config = dict(
    num_key_value_heads=5,
    norm='layernorm',
    qk_norm=True,
    tie_word_embeddings=True,
    init_std_o=0.0,
    optimizer='adamw',
    warmup_steps=328,
)
Each number is 500 + 25 x the weight over its row's rms, rounded and kept within 0 to 999. Layers, rows and columns count from 0. Numbers have three digits each. The size before them is the row's rms in percent of the matrix's.

# layer 2 attention key, 160x160, rms 0.124, rows 49-95, columns 80-159
112:495465482491498474520466493476489488503514496509504520489486506503444493551488499510500493519466514479483531485508508540496429498476484473486532456545522565507472490494522516505535464462524503519508495482492496552495490489550495496515509518
111:516504504491498502479489491453489510529490513518471501497487470502453488537500498486489483496457553497486526507496457506492427480520503509491531485491517529514492521472426513484536481480494522497507487527475483483507479503528550482529505540
130:499529498484532493493524502481508529522502480463455478498506526520492513466472483517550541481454481463481462488536550509498491478491471493504469491498521510494469485494545534505498448477487501510498530541492521505467467470487502480469486534
081:546558497496483514492505489506474492494496503512493498527512448461531537502533519480476496503526502518500517512470487529487523528509522510519491525442465504493496498497491493471482548555495523459498486492512478492533498483481527511473504484
104:445480480516523471515498493516531499497520486478532465491515548522511506481485518523502510519509477498496481473546566517511506497472501476503495497530503513505477477531571498531484472489511468526483524485505532536472530481465435498499469485
102:501497497501501494518484515527512468485496496499528475511528531494515516498527499491507514511541454494505494478523525501475554512496494509496481534504520481499498521544547467543471517534489496507493494459514536535469530518487454523459476466
102:531522542508482524489526498495475501495488488513500498493488465488533489473516482492498514481526488515536471521440466473484555513504501509512456505450472452480548525509473488491497535531497522475510517517512494450524483528473529495492535492
109:542514490487459522478498475511499487487520500496545517499489474465535476513528530481465468508555548535534521495474471472483507484515531530487523495477468492471508478497454492507502525525520521469521520476481469476515542497473541516523464501
118:470441516501447486523499518495498461478480514522507542508481474478460484553497502501503453513499548502504530491514470515492454490482525496513530503517510513521527537509462473497535488492499528523490466482493492492517493563556492509524537475
094:492504514500497515485527469491506498519483511484494521506472464499493480503495480496510527481496527517496503518454456530507453499474542509525471501466509528494555490478485519473507511494491543454503507533506467453539470505527541485502576487
096:461508489499487475527476528509535536515500449474489485510506539546487517501465508545485523487505483492498452473539554502499476489482480468498499478567522518518485497520556533528512456458525463509511493476517534539474489527467451485500511529
103:524519529510462510489521494488481490505498489502508512508480462489531497482521483504494485484525513529520507551466491513493538510471509513508467509468449482467554475508493482485501536547529514485511536521524481480536470506482508503505526483
091:486525463496533485499487512504546515490521486478482456515541551527514528450491499538463504505486500498504466461537555496511534494499475445500498500518476494511481480531545519504487461505506474523508499483502556514473511496475429476480466499
100:452473500522481514528476505467504450454499513531537478519523532516503466524486486475487428517511554557545480504497477471505508508507509505516567498507495493503504496533491498508495544519525467537491461482484496469504538513503474477541442459
109:496517480499542511525472508511493519478479492495520483500549524495519509451505479495511535515528431495488492481498546509497545535488470522482475492498535502482500495514565518512463505512509478498496511459523523549454535476478467505466479484
103:500508477480530507514525448466505426534560522518480507565524542487482494516526497527528532482501520487505508516491548473499497478528491509483529518519483486478510507485507490501497507488490464472492507504510478499476479460448490508489493545
095:510505503524519490495514532553495528489435491498457548512481514514494497454476510574488504464501523472498502525518511508518521522555456453486542510511450476497502459519466543522498489490483449509472495505509496449536470511511468490475506476
120:473503516527499499522533495508518547545510464445501530515513519496479499479473512534545525486534524494484444509520512481486469485533505497474511470530485487511442481488492551512521476505477493499490502535464492468532482481498501507435476535
084:495513528539514481520516533528470520516458481468482537522477489523495504471516511570502551442523500495485497487510517522492475501534488433473535509539456466483502499519475501533510498516506479510475520491544496432498480518504486507460505492
106:486519486496521510465453458550487440462540525525518554469491520506493477496456471488468485518499536520517550532513565499506522520511445510464533482492500523484514478484484485530505521514527490506495498507470518512514516526489518522520482510
123:513494497512477494508524563514500525467451507509477509480477459480516527489519543534481483498510512476473521513512449521533501521524535472526525501487494496541501488535476494504474493504472504532464489479533479470537497510557500480480522420
094:485523483485542526507468504468468433487510494524512483544497514496511501499527464494537537491469485512527526480478557509503511495431516488505463529497492485476532529503517476509481520515541477524500532524535515502448503518465504524518517495
122:505510502478517506494500502448479466498501536515487467515500496504500501517508475486511516504442456505504548489481479528505521506448509515530458498475519505471550526502541443485479515501525515495531518489551519531451506522508525516516535484
101:483516525545499466512504527536481528490458493507500538498455490517476512476487513524519502474534474504464476516503510516509488520514499446480501486522456485474537491511496518542514507497486483512469504507545518451521450511527460501475531448
103:475506523526508489516521506518507519541443533491465521508469522507484479479491525525527505471535456477474488526498500504508491523545519472471493479510464502483483475491487504520521520496489477514452516511542507498520431509533471508461535458
101:506485511466482498452476492506520527462530490514508474458513478474518516520496496450453467550480517522524525497506475490498522486480488531528493522475537528508513507498523464487503484494512544502552484480460524538469552523500524493534468515
088:511484476474483519504486487473508482471533491516518452481531464471538520538501503460477465533453517518514510493498506500497528499439499543556485514460530519527489516520508495467477483492503523497524477495474496545494551479515549478544471481
096:502514505519468466498456557520492527442470466470526482455534486513473536522520472485485470492487539552515486486513472483503475481528500471500519486548522503520525511508503493548494485510510559549522486470458523489505531532514478491503475516
088:501510486520493483508508569500470500465457487500532499510515481503494527482505488538509495474513524479478477470502529515508509508503502447513519497567480485512528523538489516559451522520509497533477504496512506456485510510508468512516496470
098:509499488481510514473478449483507457506521539531493482505479502483523457511485503435503507512476457513509539503460498530505506500445508530496457497450505515492508512492523454466489537492517488501518507514483489551493518498509528509530518466
100:476519479517514497533515513513476457506461503513512550529472519519476476496509494540536536454526485475473505516490512493481469519546535470470530468549456479501498492497481516539488529501488488507444535496539487470530460505475475508468507490
090:498513484518500490505511524535483494500439533506483543508473502507486476473501516536509494470541477474472501510518505505510505502546499456464531482506464484486522480510491521548503517480482463521444512511556512469522438521512484495504537451
086:492520519537498495500525535539483536488447505492485533479453485519506492453483526545481516465540476483484488504517504538503497525517496456493501488499453484473531475519479518507532503509497472523468509515564500460516461524517486491449531465
085:508494476468502521498511470455512448474571492510522462506531467479513515530526479479491515523472549492511504472479513501487510465483509523533510528492545510518517531513510469457459505531494507484521485485487493502467524476465527492511476518
108:472494499515522518508535495499494517543451501475470500508470503469541491486515558538524505471497465471478507496514493520525500489505572473521493495491476512521437480507501483472506526493480452538425512527554479505509486488527504484498510449
098:503517484473474513493483463451511476513499507514533444479525504495492508542507485443508489524485487520487480492499492455484497482453516523537487490499567528492493524500538476503484470509503558512529502500443507562483522487498535520528471530
123:501511459484452518497481494479500477491535517518529480489506479500511494535511507477476483527499524509518518470493518477485536470435489527534477505479518506459550529528534443498484498524520531501530518480485528532444516541480515522536482474
123:486491510497522473492516531506523544502446490472480525522509520506466503488502503548545475465502469492510491510543487509498503481538500522478537482532490511491501497465491545513500499474465470505490488484507470487546481481506458469498523535
105:494485529508533505488493500536484521509459472465465518507474554517479483491525497542498518469508469526495508495502478529478465483545511498463489523499504497461539514469487472489549490505509481509513483490537493454506490498508470475489540556
084:511479492478501527488508442459527478504567494498471486501508494496522500526504500484493524533442493479520525499486512499511495486474525544513481526474549520534487494488504498432507493513493485471509486522497490545513530475497548487495509518
096:502462509528509491519545522541502522509454468489519539522478528497499481480501530555508501481554513481505476518500498495515487510544499451466533506522452477512469465511454555513535520501471462501456506532510464451565492475537480502471487471
124:514510477491559492491505462510495479507503543506475528511476519510484497479487486536533525470481458467503531504495524511522510548539507512452517482501463518504476489465465523510470549486476438497438521519542489509510473459501482513461502506
103:483515499522488481514495555491485479477504477538512463511520487495504530519532496496493489504501553500522476466515536477495509501463495463537494526553498484525511514562513486531505501514516510520497516505510544490472507510500491500505469460
093:495520495479533528485467432473514477518545506506482476524521545480507475523511503463506520514460473515516523514476509480495498488477511550496482508482522522479487504454536483473512509491524503473536486484485503555477506498460520508524503553
110:482491493549517490517523513535511533520453475491471536489489505503496496453462530558510494478512529478496465511525512518511488534553466459477531484513474484512458469509462551498494510505461443515463488531521490465553472481530484487485486475
103:471516463498522478527494550474490435508487505520516492516536503492515516504511473499530490471523513472507481463510533498514525495479516463522513500538490491517491507526510495521470518513514483542470501520532517498473489492492485514529489501
128:480509511512508502518487494515478522515468488492502508485503533541503498460436478502523532484529486495476435549500522486510466552507475481475500466504478510499452483478482564517512503502485480515478502549469463492562468457500506503462493522
# layer 2 attention query, 160x160, rms 0.131, rows 50-95, columns 80-159
119:508482535543510478543473523489473496485486487495489472472467494513503498482513525522474511480478550466529489454489509517537494513514518475537498546525477476498468483541486535464520477501514483493457516534523552493519511455534510474455502464
117:473502545475493468502528476496527503509540507504519470511506544478491533513525533497460527496540503484488461476513524480502484492484495472539492550520514494473482508526555483463528521501526480457499524475482517532467516509489478518484478479
086:497500481535508507506490518493488518513465476488517534476511463491525483509497478475493492498481471489450498524482475525517502483525494515451513462496506537553492469478478483518504450481478565532504473483532505470524491489499500524493521509
094:514528467432496511489546456494499469475532519508484536507497540478484525498496509485542505527525499532490488521511510497471496532450474516499471505484510502475536503497537479494481558523515481480535515491462464542472507550501482493526499525
103:499519492475494532488528487551536476516521493497521489556510518502492485490479467490517507545529468515519507528507552459462505474473473505508479498492495478500526507477510491517468525502497500511554517470484451487468527548459484525522459511
118:497518498504496502486475537488517510512475495534497492520516457517485467514497468479502467465457479473474538530514508493505495483546480527471538469498488558530487521442464511549497446463467533554483464487497498497505474476477504516499510532
090:548467471508494496486507530488489502517494491523489532483538481526528493491523466491507512492457502481474516541497494549514503470515517546465534453475515539529461503487475482517493480510488520518520492466484479490551483468499500493481513524
109:495473504546493497533521544542471496497464526487498512516460479506491488475465500523494476490515561489530495482504494486488499510513494460513489517483480464499543494548450522500497500497461480474478515547513502443517485490536510516491479435
106:509544507493453488543488520486462480507444514530489493492511501504490511517491490487474484485469525489472468505472491498509483537545498481464546514503522530518527518484496534519481470494473522532466482501476494531516465489505547474490508499
069:483556481459456503515524515457508487492495498492529467550523533480493483525506496478511507494560501509519467495508506486484442531475533491524456528540542455460506512515523513493463532540504486506507527467466466519459491552518523493499485496
133:497511451490476507499483522481476515494475495524490528491504463509503467521480480490537474494475485511463517537489472518499504492536490527441541443480514557523532496461467487538490472477469535539502475482517491489534475495515513488518526522
079:502508454460492526492545487490513509516520501485528524489530492435460540539501515497486521533536518496474497495494473475524494492461525498499493493502527519503508519502551479494527523512530526453540507468490476489452499558477496499492493527
099:543490470520487532496545482520505459523531512485480518519454503510454504522488488503522464509470527506519529515471499492488557494466457542512486492462477529529527498516516490499457531477479465492476528522509473477526493438496488482545505507
106:470513482476510501489501504483531499508517491487510462538535526508503517507510478493516515512531433535468491507497538490466502498485475522486487487518509521515467519472563470504483516525520498529534500438486483538462528522465490500508497518
101:502463513498509483521531539528443485488492484514481506535505523493512505519498463519506552468505510519508508487478514474536497477485499478521462525508516497514511555497495469502507517499540466484496521516493468493472544487484482535507484530
134:498518495524473525522465490531495514489475488499473478492527496517485453489526492481492484511471510504515505518502492481488494501537520476447526479490516507546518511420465504554506486461496515533490421496518499520512481511496521482517499537
103:525515444488468502457500487499534516516506531516469509463534495476474553512529515468483530479479535498468497544525486461500489504548523476487512497476506497530548554485469486510476465489468517494498466509448491467474479494530484464515494513
119:492539466526479522469477498528540526503528490497469516478514463473483509514524545483513480468468517480494514541524484475497502489540518482486505471491481513552517526442482474513496467441472490518495462500489507468491486490495507506500451524
103:497423516486512534511493492480522495492470505513493475527545512530526489490529485500538497531528466475480496490521507460549498473505525458485565496502513487496476513476491464499509500515467497510508486486513464520538506510502518519517526495
111:507574510523485492474475470511490507521494462478479489468487470504481492491477464500499466520458525526555485501503519531438521530506481554513484491474514519494515486496497519512485518487494494538504479510515524497491476525527494457476501491
088:468450526498522497511512544503493533471523499477501512503469503493523508498522552543506494457534478460471506499512488452530497470492497490531465497519450494525460503491508485505550495479505481473488524498508489484505516480474492565512483500
110:487488538480523509513533515470507484513540494489510492544465514504520498520487530534500514506520516448510494497487493502508499495456488493548455508497456507487459473545537480461545508512517508474508552483501491514524486492482501528478507481
147:487534490499475511459508487499542529521517518535491522502512455469471470507534527491486452474480527476491522541534471479506502476561520511484513471472479520504514533439456474521500482448455503532483468500481479479520445483487505515525487533
108:489520492492463502467507476495544535525531517519515502529506456474452482514554521477483510438454530487522497503525482497490486477519523510497475486480496541531532542453470498522497482461482504506467491503464502499478479444466517497505469540
097:514482506512518485535484489490482448489464522491491474464477540535519492472452470504531499557510478530486498464465513527474514526486501516497531504491508501478491443567527515501503521552501541517509517483540517531514481537548502483473549448
114:521496542497520482528497498484470453508465483477500485481465522539511514486462456531511496530513472527522464467477514529469497530447456506513488513510515512475489459560528525491517516533540521503520525493528522507507516527523501473488531464
093:488517486533496501491501458484521507533515519497493504463492493466497483500506532505529463505531520492480519502549478467541492521535511521512535471449457460491502510507501480488500527524429460510454512481505534515518460521522515528485484488
108:500527506537503508483500467503507538524521492491459532476469476465492480501496534495505459485522506481500494531530471476544508489569493521487501469487437473506489508456464479520501514480453442505469508514504502456501455503495513526502452530
094:471459533456527504515520514464502472484499508497543490527498516542511502492488491525520489519510474498495501472487519506505502489444475487527496509539506539495462483510529524476536509509528541491520519482506473512528519481474509513512544474
115:494489484510486517463511490508531544523538484503479507528520469459481499522530511478500514452497505473510502527531488459536504469540508520504515483497495500509499548453461469510495483469472454485472508544480488503473499462464517536519436551
123:506533516503487511462502482508536529509517490520491517515515445472460460511537498498500460468478522487532509533524491511499509472550508518462504471466503520519518522424456488534497499444479487533490470503490482511509479471473515495506486536
149:495540473496478528471465489500528520511521501515473489483530471493467501498521517489505465486453529486501519542512488501481492488538520495477519476482505534538519507434484496531494477444485518539505433482483478496520463501489513476502484526
109:517490505503543470507496515509422476478491462462471505488469527526532522502450458521496514528514498513515494480446511506492507523461454504542477518514513484467488502558523503502504526541542480480510534529517502476487527527513483489467493491
109:481514533519487493454504498506530531495532523478511502498447478468463519512500547508458509481452521509541509498501481526440511513498504504494470494500466544554517503473494527513489476488500505509489477481506514475482494466505480479491493478
139:494466509500525452525541500485496483514483527489540521499467506491502527506458468517495500489546489522491480469492497504510480524474469526508490505492483494472506495568523525460506543548507494449494563521491515505500494506492490535508521472
113:512458524467531499497516524496479497482496476490519521521481495496515543480482491535518510497564457475503473488499537510528496485490469496524486508510503491472470458539521484477536523531502464450513555503510488502521510531499522521487522478
107:496542487549475482489502479533498484515506520487490499503475514511496460507533499480475510500465507535497518524484458528495502517525544501455504468450498483530522494466472480511456526506493498564469502501501531491510481500517508493465493513
126:448519475504512502496478521531521506481537521505513454510532496501511508507509547469511503490468524470470565516518482497520495500507559498501511487481500492556492493473519505494479483488481499484478465450504531510513521500498497517469468498
122:502476523474501479526501525496468471491494489487507472516492525527511525515478467530497529517491499532528484474456519523460498525428471495535464532524527519499490493554560523486510496532568524490530508495499496515485534495509472470478522497
120:508529468516479501476460480533495524498485517503454507479529509510495506485507490477498494510451507543511518503505494496493505495546507504462531479503529536558522533444462517553463488464500505543493433506494500498469509498513500470518488512
103:479459515523481491536515506473512507520508487474499489549505533538505460559523478513498516470502513515536448493448465479534494472470541452529504504517479503509484566480491466498483510508545494510514497544498459494509505447474492498512491526
102:518488524515502491480502504506469532497495510511460545486443516479502491491484535522494489483522494508500485492546499481490518504547455541520452521524458470493495510510485481502505494482471434475485536520513494466449483487525475524516464501
113:484432516483517505527545512501510492495507525506548483529489521503501504514509506503503555496523488474489491461473486482515487487448497484517469513535525524480487497534552510458526496526532517472518536483483529528488546497482491543507501499
126:531528491501477512471474460522509524485491504499463508488519505503473504499526490488487505512459517537510487524507492489465493497538514470454525488499519533537533517439475494559476471459484507552507424504505497479480485507516505445525477502
107:515493528527516467488531479500470544509512512491461542489434511456502484500512540530477490475524489511515499484536487497512515492538459505486471496505455490521487514466485497523505506473494431484444542517507503464466475484492488532524451517
116:512505475503466505506488480460552536540495525518538486473566480486467518494530495480493482491502506510499465517522478476503484490521544447464555489501520524500533539437498537483501464479491546507515458494478508502519473490466524477549508531
# layer 2 attention value, 160x160, rms 0.0803, rows 32-71, columns 80-159
106:474519498520492557527511508567492498505502508537508505446487496482459480507501520475515481518487512507534512499528529494487505502482532508480443507494508526502505515517494489492515507467513485468480483542532585477486502485498504500479498483
086:493503513471517478472519553468510537484485484490492533499499503511509548510554513487513556529496497533476500527480475513496477512500489480486502505497491519472494523523521424480448508479510480469497517420485511491489438532497498530502490477
084:498453481482502475481473488480513554466501521491537477478470471488536532499497519478510523536499507513535517509512494515470494535496528472471457522499492558498518477515497513522490514476493552522460486497496567539436507503532500484479509452
108:525530478501497504527484456527491489520512507464473453472548508501517525529498489503504479494498508496538489512491501491509514539510499502514476577503487478486525492511493499521455473519523482552501517557517492504480500480498512512524480500
118:492482502472523457489520526432497519487497483504522537529473472485518475510494500504488519492489474503425531481485501543481493456507475520520478464494483493510491547495521487504553538514484516497506522504467479528521490517497496505486505507
094:517525496494513493501449451445510478533505514525497514505517482509495520510501489516482471498486508501553512476526504531468553459489456484508523512495513463488509484490493496509514485544507484540515482510511531480505547496492486513526495495
077:525509529493509477483505488482549499509499527464522483481490540493489489502526516531511523579523482528520527523536529505500462483521506490475452549519521511495504530516479467487509501490521474474487478519511526531474499500507513501467505462
091:443483485487509513501531536422476500455507517519508514527485505447515525528498526500519537513500485544461510493495499504499516543479488503484502503470439544526484542480495475530498540496501520467473507522492492538489474489516481490477507517
108:494482502466505463508519508426520478484506525592496482543502517519548485518480472497511496504491472503460499513501529533498480521509466523493523481490497517521472494482508472495494522527491498518473514472475496541514498495517482503488496503
101:504482541505485479502511522525507538478482495526505553512487486517454444490493502494504529523507519467482478486489488478483477439513514506488481490497578516473519489519506536466518515484486522458503487471470479499520496498481474470455514526
102:461467484488502481506522522481494484472530519541494512557472480503519453521500510497537492521480488496432546470502504524466474475500523520495490490467521546513495499513506481473511519493490508457486474462481517508516511485484474476477516505
110:528492506516481522513484492580490518518484483473503498479469520500489515497508522489517541491527520479562466525502519427511495568514531488499471516502513496527491490500490525515462521450512465501475484511497489521473500497497516487507489512
098:457476530485502480505525524491481542452482507533521539499481478495538514497507518498474535485516484462468484486518532538512496523511515502472497469496494518518493482488520511526551529493481527523499502515479491517525461508516495496443507497
086:485530526525473527527494468520492492564520499524480482443522560533482534487440484539491491428511509483497475519494506488533497495527494491498539502525499457488492485506497507498485516505503463477514523511500551500502505504494474499509488512
107:470472502462495486494499526487526500460503531561507501541512514519529516516512518491504542505485482521459522502514510531483475511486499507480500541479499529529493483492481468491495474475498538518493498441470469529521510480494483505480504530
099:513522520508526493493501501458483496524515499528478446548502497510504486513482490504476496495481465497448526487496483483517517473482445487511511444522497489529496537500509451529493484521497502513484489502523482491518508498501512502535468494
093:529564435500493504482483518458508501490487526506513538481523496478506528534491469513472524499498542511463527512473491524549480531495481523499527508500494509478479490515501453525497522543506493541492538528496474529528487544525500495473457498
116:546484489491502470494493426567488542520466513453505519481476506512452483469507502494494488539499497480556480485497490468473479491502526501487463458508506513484539456515496547491449498475504522502510499472494497477465530503519506501534530489
084:473498491514451506494508534519422496483473505499531518490509475481498505515484490465506529515503526515510547489468511513471519499500521513500464498456507511495499516491504551528493514482499513459520517536488492486485482472512485480437473506
101:435495483498524497497498465431503474478507512543480450524499507491540556508478500513474470471504495539447506521526525533523513543498474483503524486505426494555488505514501480535507506527512516594483508525500530529493492497508485526504497490
096:541536504469465463463533540480489506478508478501539521474517510478478479483550519486452495508486520482517512518471491540513499459505528500501533476527505493494504499493518481492509521522496525534564536418512498463505472526476500503488494489
094:525530473526466538517508520535467488518517475451476508479516460501454496523483495492483493490500552477512510523424515506483476494493479543528502519488499455477513518535510487496521509492498493513521521519466437476502466519473517480462474520
135:515490522467493511500477496487516554472489503525521515468460505502479522510500533504492524520517465518501498502504526521499500516503480496453506458496501553503500489492510540500541509497499525468505483476512557551504472521524504501466531460
092:523494494540524517538496475551475496535472506476485492518485488522484461515464479497529501519526518486536502530482497459517498515511469530524482484503493482539479468505506558508445510532489489494472512525471461482534532498505494441490474504
097:531506491493502531484504478528509508503493519503507510423488528489482517492510524514485498494526545478554473517551498476542558526481513495491498536516489501502509464530503502525431524477486476483477519496518541457497502487528502522472472487
118:471491489477511484501537537436514470482514500554511505531533505506524511510505489509487518461501484506419486516473505568496476506511487513502550508491512492510470515495504472499523514536484518529511525499473453533540468512482495501461506519
100:493444530530529518509508510534505542491482491439488497525461516504441493516510487499561529526519498514500477515484424453466486488517544482505462503498530530490523539505497520477462494466488502454482478468487503487484478509490488471487509504
098:442482496511509518490481504434538491485518503495524499548487523486520523507484482517478497507471451553458519492529492496498489489500516477471523502511481496480508535476484447491544469525502512520520473510516522515496493526518477529515517499
104:515476520522513488494526544441514522482493499518508525521494510532527472512508494500502539511509496487466521503486480521511462467533458524502499472509506518517473520508528487489501529512483479455491517453476457505537471509485490476479500516
109:496534493470514534499485526497532498485503487586511493460536504496479564514509502499525506468520489544542482514511544537517492572495494488477515497481502508531468478496515524501517498489501500548545485472504528511486474476511471486463498499
081:524527462497490504525508461504516477531501519510479503548504500481532505498530498509529483564479508488513493531500506532513508539482519511494512574487498485533502512510495451500418525526505448499436515493474483495480519514508490492529505486
080:498472471451511510486523530503475490494489528563512496538489480519518473517523484464506521533490482502482537477457515507486492488497471538504470494448520520529510506502508487486526497475490522498499477472472490502517500492506477478498502499
112:440476482480498482514536485487528522530495517505536508499501551541510488478458555518494494513495481469473466464491509498503510481506542518491537482486487500445525470481507525513536490528481496464493527478501473490508497468499512511527546486
110:481499514544479490478483528479489515476505496458511456433514546454470483519508507488497503490476502514530475553531473474484550501498484496492502519514484519485495492497529503490516457498513512547481481466478511546481500479492527456497514492
087:456469478489520531479503494509473526530484496510487524521500435463475499489512487492509478503515472514465471485461568536546443522508540570494509540489522492481510512500498498512472512445500553485507517549512505507459514551507469548454504486
109:489498458513466536471495517494521501495479548488500474540493503463504529503499534488487516496471515495496497546510454473513524527485445480518543470520498531526494513503518514484514454502478530467458484523460509542501473498514548482509509472
131:471495529477520465524512467551467517561471519507510496524508519574486476503487501520508492481515483474473493456465543547479468481499517492515458511521493491484491505503526514516473537517512480433507530479530498474460512492498465531466505520
105:505492435512493494520508496479511485524516513511492512560500469524555530489478510515502487509527543471507504479499504462538480574512504503493548473489505490553488515510492523475459539501498492465473496515471476492503505534468498548527463482
113:436488509544494464513509494510524515527481496425536470484481527516520517511452499518484507486501500534450474465484487533455503482513502484541501471529480475474534502499512511512538487531496506506494527489513532481474502493530467511517531499
103:477485546536467491507487493530483468541522528490501502475503542521488515512478482479501523490467505557472521509505526487481521548506500485493480501497486525546475526521488486489537517490482454561459494503487537511496493507507419500493509469
# layer 2 attention output (transposed), 160x160, rms 0.102, rows 32-71, columns 80-159
112:515475500496534489459483491440516488513474532499528505521526496481506504496477506532477504492540483484476470542491519504535476479451490528489520484512481500494487482445519507505526471528511502503541500473489458519538508479459537453497505514
078:511500517512482521538478473496501467516502525501496489513508516460453467496444499500487471489524487485508508495500501494520500502493508490525508528507463484500532488520482483481512500529521505456581456586522496496520515487501535501508486493
080:484510517488489471473504511465503516503484526504475512492519527468469474487493527541504496476546474483495540479495509480500486475494517499492563485471491531494519486501487459533525452511491519502554464507499483510521509496458501492522484486
114:489442481503509487480496530423500490487470477526502476546542500514505443508459478473524521500493423506479551497495500513484468509482505479496524478478518552498512510529531499493503500522500531492541483472486511520503524514489501514467523523
120:496527537516475524528487454589497518526524515455487525469466484487508541466506518502465483487513578480536478503513500452502528518526519503513491520509497443511483482511464507491519500493505501480480506502532534459495474490516514497521476476
094:478449500502539494491505546506492538492488438504528501511536484511537501502450486495509495482500492457530510531503511516499445548517473498455489483492495513498491535477501520509509503518507543502470525466479500507528460489491498522505533535
074:474494495531479508507463466450461523492506541497508506513499503463478493512477503520530521467534513507511495502503471534478512473447501492456528498503516554486498487484518505529519482468511536535534494487488479513540496526452509484506494516
098:532528496502485505474484450523524488527478561483503528490503481469460474479505522501424495505524528464512504534497528475519521487484527499547548518495511488502519494535478515502542462529501490471546487497561513463545509496476539467524459464
116:507517504533487520490500484535498486506500496448510527488482469485499470478497518494472497511481533500529512478502503475474539488536529473509517522493504502511549500540456525510522490494511479502499508531541499436503498528500480524510482478
110:489539516497492520497507504572507517505542499483489503480475510506513565480546518516505497533485534549496456466511476516493521475531502522485461497501483476479480490465498482507469504448491460534433528528477494492457525477534477504510462504
111:539534534519514526475503458534486513528495501453529536434494464482509520446510526524446481512496563466533460528508508487529533500508506510505494494529475458482490503486464527519532476499505504511475518507525497452505447486485513463521474474
110:483514475479478473501521525424510498476486523527488476519486529502470492516502517501512513541494444550442529474465463528474492456496472496499521492470517540488523491491526449504474479486510483535521486475466499544471539509505475507492503492
105:532500491490490515503507500558536517513515528446466501498489511532479502470519551539484509535515511532488509495497501459499473489522527495535511538499529480490510456529463467515504475496523500509506473537508491478493554491532468508514454511
085:518459468500481471536522542460511492465497494525523478555488479491511499533519487451545512523494441505483509491509492537464461485490502484482489502505524532510500497449519487485485520484518497492500510478476494535494528517508528528469553497
109:520511512539505524499509495525511511526489512458498538450482493492480465447473554541450486515513511516507512509487486481509495493530538477522517500488478504484539482503446469517493484481520490514516481545497518456512524499524485493546445469
096:477482512502515498486496486535497511517489480481511519495498451504520504479495469469481490474490561444548506463515512477497506548521477507520476529491477446528505506537480523479523526505497509484480508517539509478465449507482499526479544511
089:520436498488500510501476517489490464471494514500466491558509507500482474532466489467489495534495457496507518511489530502475514505497529485534545518507534504507523511556526536476529491536501471461543513499517530468532525482493494510492510498
122:438537523492486484487507543485491487475523486514477460494488538507520513513526469504558506483488490527474522444510466490476511491506482505448481478472488537505503495487509463505472522479473499531488507521455491552462491508511475534486491510
088:538503497438521527465493500548548492543495507500503514479513469495496513465524532509421484540518497470488464537511506485544495499503514539545503500518493461480477467478495502488520473506499490487497488505532489487517524464490535457503481482
113:525448511530499472530493501478522518507465503462504529521518487504497456499458501495483525498514474460518535509494534468485452526503521474508539525486523528526536487526470483499526490527518530462556478493517513485541510511515515509522500510
089:466473507465516542559493481571526471524560474482472477540511487529498507532490498519540467473463492548544508490517507464527507519512492494490450529530489462491475506538509488478467531530493468446506489548472508496492489489540492546495479519
096:531494501454525523513471508538518471494484470524516474494493479513529523510496466477480496542480485514472479542511505515530533509494495524527477498548490458472468508510532540448484507515498474492481498472507527515510503463526492477474510512
126:489510518528504502520492493495482522513507541471465510514503543496479480496503539537514488461520497523489509497492500483501456477468511499498516509497511507508507478505497475525516507488515510495536468520478497502522531520486504510529483511
095:503508488455476478475507517496528484484515466501508469482465484530515530504531480475498504559448503508463494445502498500475541469528493527468491502499532492479490505542509504484499511486485458526453545480527484516449490510507463542475514497
100:486455488465497483490480531457546474499497502517501501557528506509512507525511499472522503536508416513475522464479503515477450491468494490450531472463524547490506514493505487477502477528506486503528529487468477552507541474489531514481492526
125:541498507518493524531500483582519493511509492456500514491481473508499498476486519498467498521492531504531503510509512480505512508527536485550487528524499470498517490533467513488511491495521480487485496530541526440512524500547474501514462484
107:480560512487455486496497469505493509502512525532518516467469503482493550485559483508494503502465551512488485460517484506499553460495472539497494481508479472499484508482523463478481501453487479524451514524495505520463486508492491472525473477
097:514494504549489480523498465491457517507486531501506524492502498474476478482474489506506500443507551452529503528500511494513491519486503501530512531516503482553508492501500493525505519506507546455538473505519510476528474528470534470560528481
111:499524519504463521525484462574489482513536488466485504499464480494498536496520497485506469496469558504530485488500491482487544496512503495509472527517504441496495503526475516484504519485501467498453519549519516470464492522510483518508481469
124:519442482503512496513505518494538495502499504469521479538523495516504442495443512522486500483504442489481536517489525481511448481496529490519523536514504519497541475515509464525507489515527468492548461526503457486561556519518466511501502498
079:506478511526505495485497505429488490505457457484519507502526475513517481508446489458487501495501464465499533499488519479492486509495476479468503487501498525494526539541496538491535474558516514504550520487525519493524462512483499517482501513
079:493533529517537529469473477556505502521489491460511539433501514496503495455474534556440490508522542519511459533516490501523516511534516505507497484508466485472520484513459526509514475486497481530475507527528492449522497479501500483505447507
111:496562518495484471509517468479497495481490483499510506525532481483496486534535477466518469538549561491515523522506472492451518516484470498521501493494512480534476475522440447493532508523444545521523504505525492512449525494524519491477494477
119:502507481506511463532503498508529461505480506521456519529478533503524523514472511506516495433450494476466530449459540472517480469514506485478519514517461469515530442515531506493480547505473458501484472540510506498516527513507493482512488511
084:505499486563513529514482490487514507494477512471503519482528612473514533463477490505465505517496478551473469473551485545469516514464517493498491476480505543505496523498487520493507476495499494526430476454482496512511483486497531492502444529
123:511461507509513447536512504534533471494490513507485501515511526524494525530487488487516513460483478478487532485469520459538472495525499502500525480492477457507523449531540493486480530486455489495485493519489522504485547499528504470467463526
127:505520504521474540507503504463483515505521496483495502494518525480520461474516517511490497550510502543494492517529458541450497505476496524500459487477516537504452488486482510516546488523519524545474490489542470492526480503493501517489517480
111:515488503460501476448522519496508531496499509508526479502537496513433507488504486452508515500509456459490491525522475516537516485533491512504490496490528513488512541486492493488505473468514522503540541490492488493512511470503476521479498493
127:494525498508494519528513479477462498481463485500502507497505502471546453475523496521508499529541521548504510512509467495441482507477501507511492482522501522537446470501480505515518522518498535509480462489537496497527491515506548491515521464
101:458488488458503518514518521493492548485503544525473518537485470472510470493501508526470506494505507484459450486472464496532502438523490514455503488505494541507517509452489497536483503491545481481497492498479501501527494484513536490515505491